From a checkpoint of a small transformer trained on Wikipedia.
Size: 11 layers, width 256, 4 heads of 64, MLP 1024 ReLU, 12M parameters.
Architecture: RMSNorm before each block, no biases in attention or MLP, embeddings untied during training, local attention windows, paired heads, value embeddings, an embedding shortcut, skips across layers.
Training: a variant of Muon for these matrices, 664M tokens, 5659 steps.
Each number is 50 + 12 x the weight over the matrix's rms, rounded and kept within 0 to 99. Layers, rows and columns count from 0.

# down: layer 7 MLP down (transposed), 1024x256, rms 0.0641, rows 632-656, columns 128-191
# up: layer 7 MLP up, 1024x256, rms 0.126, rows 633-656, columns 128-191
down632:53 39 40 53 31 39 60 31 48 28 54 41 55 46 56 50 69 41 51 47 65 59 59 42 64 53 47 47 56 52 55 49 65 41 46 52 35 38 37 56 61 67 61 43 64 49 50 29 54 35 28 55 41 63 55 31 56 68 47 60 29 54 68 52
up633:50 31 40 29 56 43 57 54 49 49 23 38 47 66 45 51 51 45 47 51 47 44 32 30 25 41 55 61 45 27 51 62 48 36 39 39 64 43 61 72 54 57 65 48 80 53 54 47 49 47 51 59 75 66 54 29 48 39 34 61 48 25 38 48
down633:56 40 61 51 46 34 57 36 74 56 67 52 45 43 64 41 38 46 25 37 55 48 46 39 51 47 45 63 32 43 65 45 64 50 51 55 44 36 39 43 32 42 38 51 64 74 58 41 51 48 41 65 61 75 67 57 74 33 32 32 28 56 42 62
up634:50 61 31 54 22 56 61 45 54 47 46 65 52 29 67 72 39 32 67 35 21 55 39 21 36 55 57 55 75 54 45 69 37 64 52 68 52 50 65 39 55 68 51 55 55 54 50 47 67 41 56 37 56 68 50 70 47 38 66 36 31 51 51 40
down634:38 56 50 21 42 38 55 45 46 58 59 40 48 60 52 54 63 55 45 56 79 65 57 47 40 46 59 40 42 46 46 39 54 43 39 55 58 40 27 23 38 60 49 52 51 34 54 47 52 50 50 39 49 57 27 43 59 67 49 71 65 48 48 44
up635:48 31 57 72 33 52 30 66 47 45 48 61 38 52 57 35 39 38 40 44 50 58 48 63 53 58 27 41 52 27 60 60 56 33 30 42 35 45 58 57 53 45 43 37 49 52 57 55 50 51 30 71 76 45 35 38 73 46 41 21 36 46 50 63
down635:61 54 37 63 65 37 42 49 27 41 48 56 61 54 41 40 62 53 51 54 46 66 32 47 52 45 47 44 59 46 53 51 31 22 54 76 63 58 42 74 35 45 55 57 38 55 42 60 45 71 35 55 72 43 26 45 50 39 61 59 37 61 50 48
up636:41 55 48 52 55 34 78 33 45 34 69 52 36 48 63 69 65 38 73 56 48 65 41 51 30 49 51 63 51 61 50 62 49 53 50 59 59 48 51 59 46 39 73 54 32 35 41 78 40 53 41 45 56 41 58 41 48 51 55 63 36 38 60 62
down636:56 62 48 37 50 56 71 72 58 54 57 33 24 33 77 52 20 72 45 57 51 41 38 41 64 47 68 49 34 51 43 27 42 60 59 45 81 46 35 51 40 63 64 54 28 76 46 68 46 56 51 56 28 47 31 53 41 62 53 42 29 50 52 51
up637:27 62 39 47 55 49 45 39 57 48 62 44 54 47 66 33 42 64 59 56 46 59 28 44 50 40 71 37 64 49 40 62 62 40 49 63 46 73 50 63 53 56 39 48 15 41 40 41 45 36 70 41 63 41 49 32 52 49 39 64 47 44 53 61
down637:45 49 51 75 32 55 63 30 49 29 47 69 62 41 52 56 43 41 52 56 71 73 63 60 54 36 45 49 64 52 61 56 45 67 46 63 40 57 46 53 64 74 49 42 62 23 35 45 37 43 52 62 60 59 12 57 55 42 53 38 51 36 40 67
up638:64 47 36 61 52 41 41 49 50 30 44 61 34 48 29 73 56 47 59 32 54 46 62 38 57 57 56 33 55 45 45 56 40 53 47 66 49 63 65 49 49 35 48 50 33 57 57 50 54 36 59 54 48 57 57 63 82 45 70 60 61 33 42 49
down638:66 58 62 62 50 53 67 55 54 44 27 66 57 48 42 45 63 45 58 44 49 62 56 44 46 40 59 55 17 59 42 46 44 50 65 47 52 46 56 37 34 51 65 59 48 51 51 49 63 40 49 37 70 53 35 54 51 39 50 35 47 61 59 31
up639:40 69 51 67 72 61 56 57 43 50 60 60 41 64 66 50 66 59 65 50 45 48 35 43 44 71 55 45 60 33 67 47 68 55 36 31 60 54 51 50 58 41 68 45 45 45 53 41 56 71 59 42 72 53 53 48 31 69 57 46 38 32 28 57
down639:57 37 58 45 44 44 43 55 52 53 23 55 33 67 45 62 54 55 53 57 55 62 38 44 48 55 56 50 42 66 34 36 46 53 55 65 48 53 63 31 55 85 57 44 60 38 67 45 34 54 61 62 55 65 52 58 50 70 39 41 66 56 33 50
up640:38 64 48 39 33 46 52 27 36 31 37 56 64 54 49 44 73 36 39 50 55 39 37 44 69 54 53 60 27 49 48 51 48 56 35 45 42 61 63 51 44 35 51 60 54 54 49 43 44 51 65 48 51 41 57 40 48 56 43 61 47 35 68 39
down640:40 52 49 53 45 45 53 44 53 55 62 56 47 62 50 59 45 66 48 56 53 41 58 41 62 43 32 42 47 58 39 24 55 57 28 48 44 33 49 55 45 56 51 59 46 63 52 46 43 59 55 58 63 58 56 57 51 71 44 50 51 66 44 30
up641:49 38 45 23 58 60 57 26 46 36 59 71 40 56 48 54 45 27 70 50 48 42 66 57 59 58 34 59 41 67 34 50 42 50 43 47 64 52 53 69 50 44 58 51 77 57 46 45 38 62 46 40 61 41 49 30 70 47 61 23 41 61 38 60
down641:59 31 43 59 59 61 38 44 37 42 37 36 50 36 49 54 58 47 47 61 37 51 59 53 48 56 36 56 40 55 39 37 69 28 61 64 49 45 54 04 40 53 56 50 53 64 18 60 43 51 46 52 42 50 51 42 31 50 58 47 57 46 41 39
up642:52 57 62 55 50 50 66 58 44 56 60 47 59 75 48 50 61 45 41 64 39 41 60 55 51 50 49 46 61 38 37 42 51 66 66 44 27 74 58 73 64 40 37 62 58 42 40 39 36 32 21 65 53 50 62 78 47 69 49 51 78 38 35 65
down642:50 47 68 32 39 22 41 37 55 46 53 25 85 45 62 61 52 34 51 52 66 45 50 62 54 44 41 81 43 77 54 48 41 27 50 54 72 37 50 09 30 33 42 41 37 41 67 52 41 26 49 38 41 59 55 45 54 39 68 43 20 48 69 43
up643:52 38 50 50 35 51 49 41 49 53 27 53 49 48 41 39 57 33 57 66 63 58 59 56 54 66 57 58 19 39 87 52 67 46 40 57 37 55 46 56 53 38 58 46 60 50 30 35 38 34 67 75 43 61 65 47 50 51 46 56 26 57 40 65
down643:41 37 39 46 61 77 46 39 52 40 54 44 46 44 40 45 28 68 58 57 26 68 48 79 42 52 58 57 65 60 46 40 26 37 30 59 41 65 36 39 37 39 37 34 58 29 64 60 51 49 46 45 64 51 34 57 60 59 47 50 62 36 69 50
up644:47 68 30 49 43 41 71 38 34 22 56 53 31 62 36 54 63 43 33 47 32 64 56 45 51 37 59 60 42 46 52 68 50 48 56 53 60 58 47 57 43 42 55 47 46 49 45 61 43 53 52 65 49 58 40 26 50 53 64 47 37 64 54 77
down644:62 28 44 29 36 47 56 58 53 38 52 59 44 55 57 43 62 50 83 42 54 47 55 48 39 40 49 46 41 58 56 38 56 43 54 60 40 40 45 61 51 35 46 59 66 46 69 49 58 47 53 67 61 67 49 36 55 56 55 54 55 50 57 64
up645:13 36 52 60 46 52 53 56 49 60 50 58 43 70 57 47 33 32 59 37 28 48 64 40 30 50 32 50 48 42 62 45 44 48 50 34 32 60 60 49 53 61 44 75 45 37 49 47 49 47 77 27 55 48 55 40 54 27 50 55 43 41 44 40
down645:59 65 51 83 63 53 54 51 28 53 42 53 66 50 58 39 58 32 49 69 48 33 57 71 42 68 32 50 62 48 59 35 35 45 52 58 52 42 39 30 55 73 43 66 47 60 48 31 40 42 36 53 52 35 61 48 52 34 64 55 47 50 39 38
up646:47 52 60 42 60 63 49 51 66 64 58 51 67 47 60 25 38 41 42 42 67 50 47 57 50 63 58 29 58 58 31 39 48 45 77 89 41 39 61 44 42 52 41 45 57 50 54 46 32 56 59 58 46 59 49 56 53 64 47 63 43 41 62 67
down646:54 70 31 52 44 34 52 52 46 63 60 46 35 33 41 60 50 49 47 47 50 60 72 41 38 59 59 51 49 50 45 58 47 68 58 36 65 56 52 32 60 39 43 32 63 59 33 65 42 41 59 17 33 22 40 34 54 54 52 53 55 33 66 47
up647:50 39 46 33 57 55 43 35 40 46 43 64 41 41 58 63 50 46 37 37 57 49 44 26 41 53 64 48 49 75 62 39 60 51 47 68 46 36 61 59 55 57 44 72 62 41 46 43 58 58 52 59 38 43 46 41 50 44 64 56 48 40 34 35
down647:42 59 58 49 58 61 48 64 32 65 42 26 44 53 35 47 46 42 65 38 58 50 42 59 55 45 46 62 45 24 50 35 78 49 48 42 40 76 58 25 50 48 65 52 56 55 48 39 57 35 55 56 73 55 53 57 60 49 55 59 50 57 50 67
up648:53 29 30 30 43 62 52 56 38 50 68 57 45 44 60 39 53 62 66 58 53 34 71 43 54 50 73 52 61 65 48 54 54 36 67 61 56 55 51 54 38 51 53 51 54 67 69 29 58 37 36 59 31 46 50 44 52 42 52 69 39 59 28 52
down648:51 41 46 46 42 34 49 68 35 32 46 46 27 53 58 50 68 65 55 63 49 63 56 48 73 28 61 29 48 64 47 46 61 65 41 51 67 58 51 48 79 63 63 44 72 36 29 59 44 43 72 64 42 37 50 44 50 67 40 64 44 40 66 27
up649:43 35 54 41 39 50 39 55 70 45 55 45 34 79 62 44 32 47 34 52 41 37 45 34 43 38 48 68 66 32 59 34 22 49 46 78 44 54 57 46 58 55 32 26 47 50 61 45 34 23 58 44 63 46 56 67 59 43 46 48 45 55 57 35
down649:33 36 30 42 55 28 30 57 62 38 55 53 52 47 47 76 46 64 66 52 62 42 61 54 48 65 42 47 77 45 69 62 44 55 45 40 64 36 40 43 41 51 53 37 31 55 66 50 49 59 62 30 45 58 65 52 33 55 52 69 47 64 45 49
up650:98 42 34 54 44 62 61 60 33 77 91 47 26 30 70 60 48 57 56 53 65 30 66 41 66 42 67 39 41 47 30 46 77 48 22 22 57 29 62 29 51 16 47 63 61 57 69 62 46 49 43 35 72 50 34 64 50 64 41 47 59 61 52 41
down650:31 48 38 40 58 75 58 50 68 56 64 47 35 78 54 63 66 57 49 55 54 37 47 57 64 43 50 61 81 43 61 46 39 60 68 43 57 53 54 27 35 55 50 72 18 54 36 54 72 45 31 48 35 47 00 52 53 29 52 47 47 62 57 35
up651:67 59 51 58 47 57 35 53 67 35 44 60 56 65 36 67 41 54 46 40 60 49 48 59 44 63 40 48 39 55 60 46 51 46 52 58 63 32 51 67 31 47 22 49 52 35 30 20 36 48 66 73 45 62 62 74 38 37 59 60 51 40 48 47
down651:60 42 30 59 57 33 55 45 32 43 52 50 51 51 44 71 55 42 39 54 51 64 50 39 55 67 45 54 66 44 42 45 60 25 65 35 72 41 50 49 47 56 50 58 24 46 41 31 45 46 51 59 48 37 52 46 70 61 66 52 43 38 56 35
up652:41 58 47 70 40 56 70 57 45 54 46 56 61 54 60 76 48 49 72 65 17 34 42 43 59 42 73 63 54 47 29 51 48 40 64 35 62 56 51 58 61 76 39 53 56 48 62 68 42 60 40 42 43 57 44 55 66 54 48 45 49 32 52 61
down652:42 66 67 66 54 54 60 56 54 74 28 24 32 61 60 41 55 52 53 43 52 32 40 50 42 40 32 36 39 46 38 53 41 63 28 60 41 53 61 49 64 58 49 48 53 62 61 45 65 32 48 54 58 35 50 45 61 43 43 28 35 41 54 56
up653:57 85 55 72 71 43 62 35 68 42 46 79 64 49 48 55 69 49 58 19 42 42 30 56 60 59 52 34 40 54 53 67 51 48 55 54 33 48 70 55 65 39 53 27 18 55 31 46 44 53 58 60 53 30 44 40 59 44 20 41 38 56 57 50
down653:46 47 39 48 49 23 56 62 46 62 62 61 43 81 46 43 52 44 59 15 44 81 41 58 62 20 73 41 41 48 37 46 49 69 41 22 61 65 57 44 66 44 37 43 53 46 39 34 48 44 67 39 41 23 50 31 60 42 40 36 53 65 56 57
up654:48 62 50 32 44 55 60 41 59 36 33 36 48 46 62 60 51 58 61 30 74 44 40 29 68 47 46 50 43 70 65 46 74 40 34 36 46 44 62 62 41 41 64 62 45 65 66 61 53 41 59 85 41 47 56 49 53 40 72 44 37 51 42 38
down654:45 37 55 47 46 57 42 43 68 48 50 41 51 41 45 66 47 69 30 54 47 35 44 65 60 78 56 36 52 53 44 43 59 55 42 79 58 39 63 52 41 51 57 52 48 55 27 52 55 68 56 57 40 24 47 57 67 80 56 67 39 49 57 73
up655:28 57 41 50 50 71 35 37 56 48 50 27 37 64 43 57 52 69 64 42 56 62 48 51 41 58 29 48 57 35 49 56 71 54 65 40 42 66 42 57 66 39 37 55 37 59 44 70 41 58 52 60 26 55 62 84 51 37 51 30 73 43 79 38
down655:61 49 29 50 44 69 37 56 49 54 51 59 52 66 57 37 58 50 55 48 56 71 59 28 60 42 48 52 60 64 50 60 35 35 67 69 67 56 45 27 34 56 49 33 42 57 39 50 60 48 46 30 61 49 53 51 42 59 43 57 42 52 51 55
up656:62 21 44 28 44 46 52 36 53 46 47 52 58 57 47 54 48 42 61 61 43 53 47 62 47 47 60 62 55 59 61 45 43 61 65 45 57 34 72 77 31 62 35 41 61 28 52 38 55 58 46 32 48 39 61 63 34 45 53 51 58 44 69 64
down656:49 40 65 62 52 63 65 37 34 24 77 58 68 62 48 41 40 51 27 48 38 61 66 59 47 67 36 53 55 43 81 55 38 61 70 47 47 48 51 90 82 66 43 45 40 57 30 23 60 73 38 39 81 46 48 71 48 57 52 33 56 44 60 52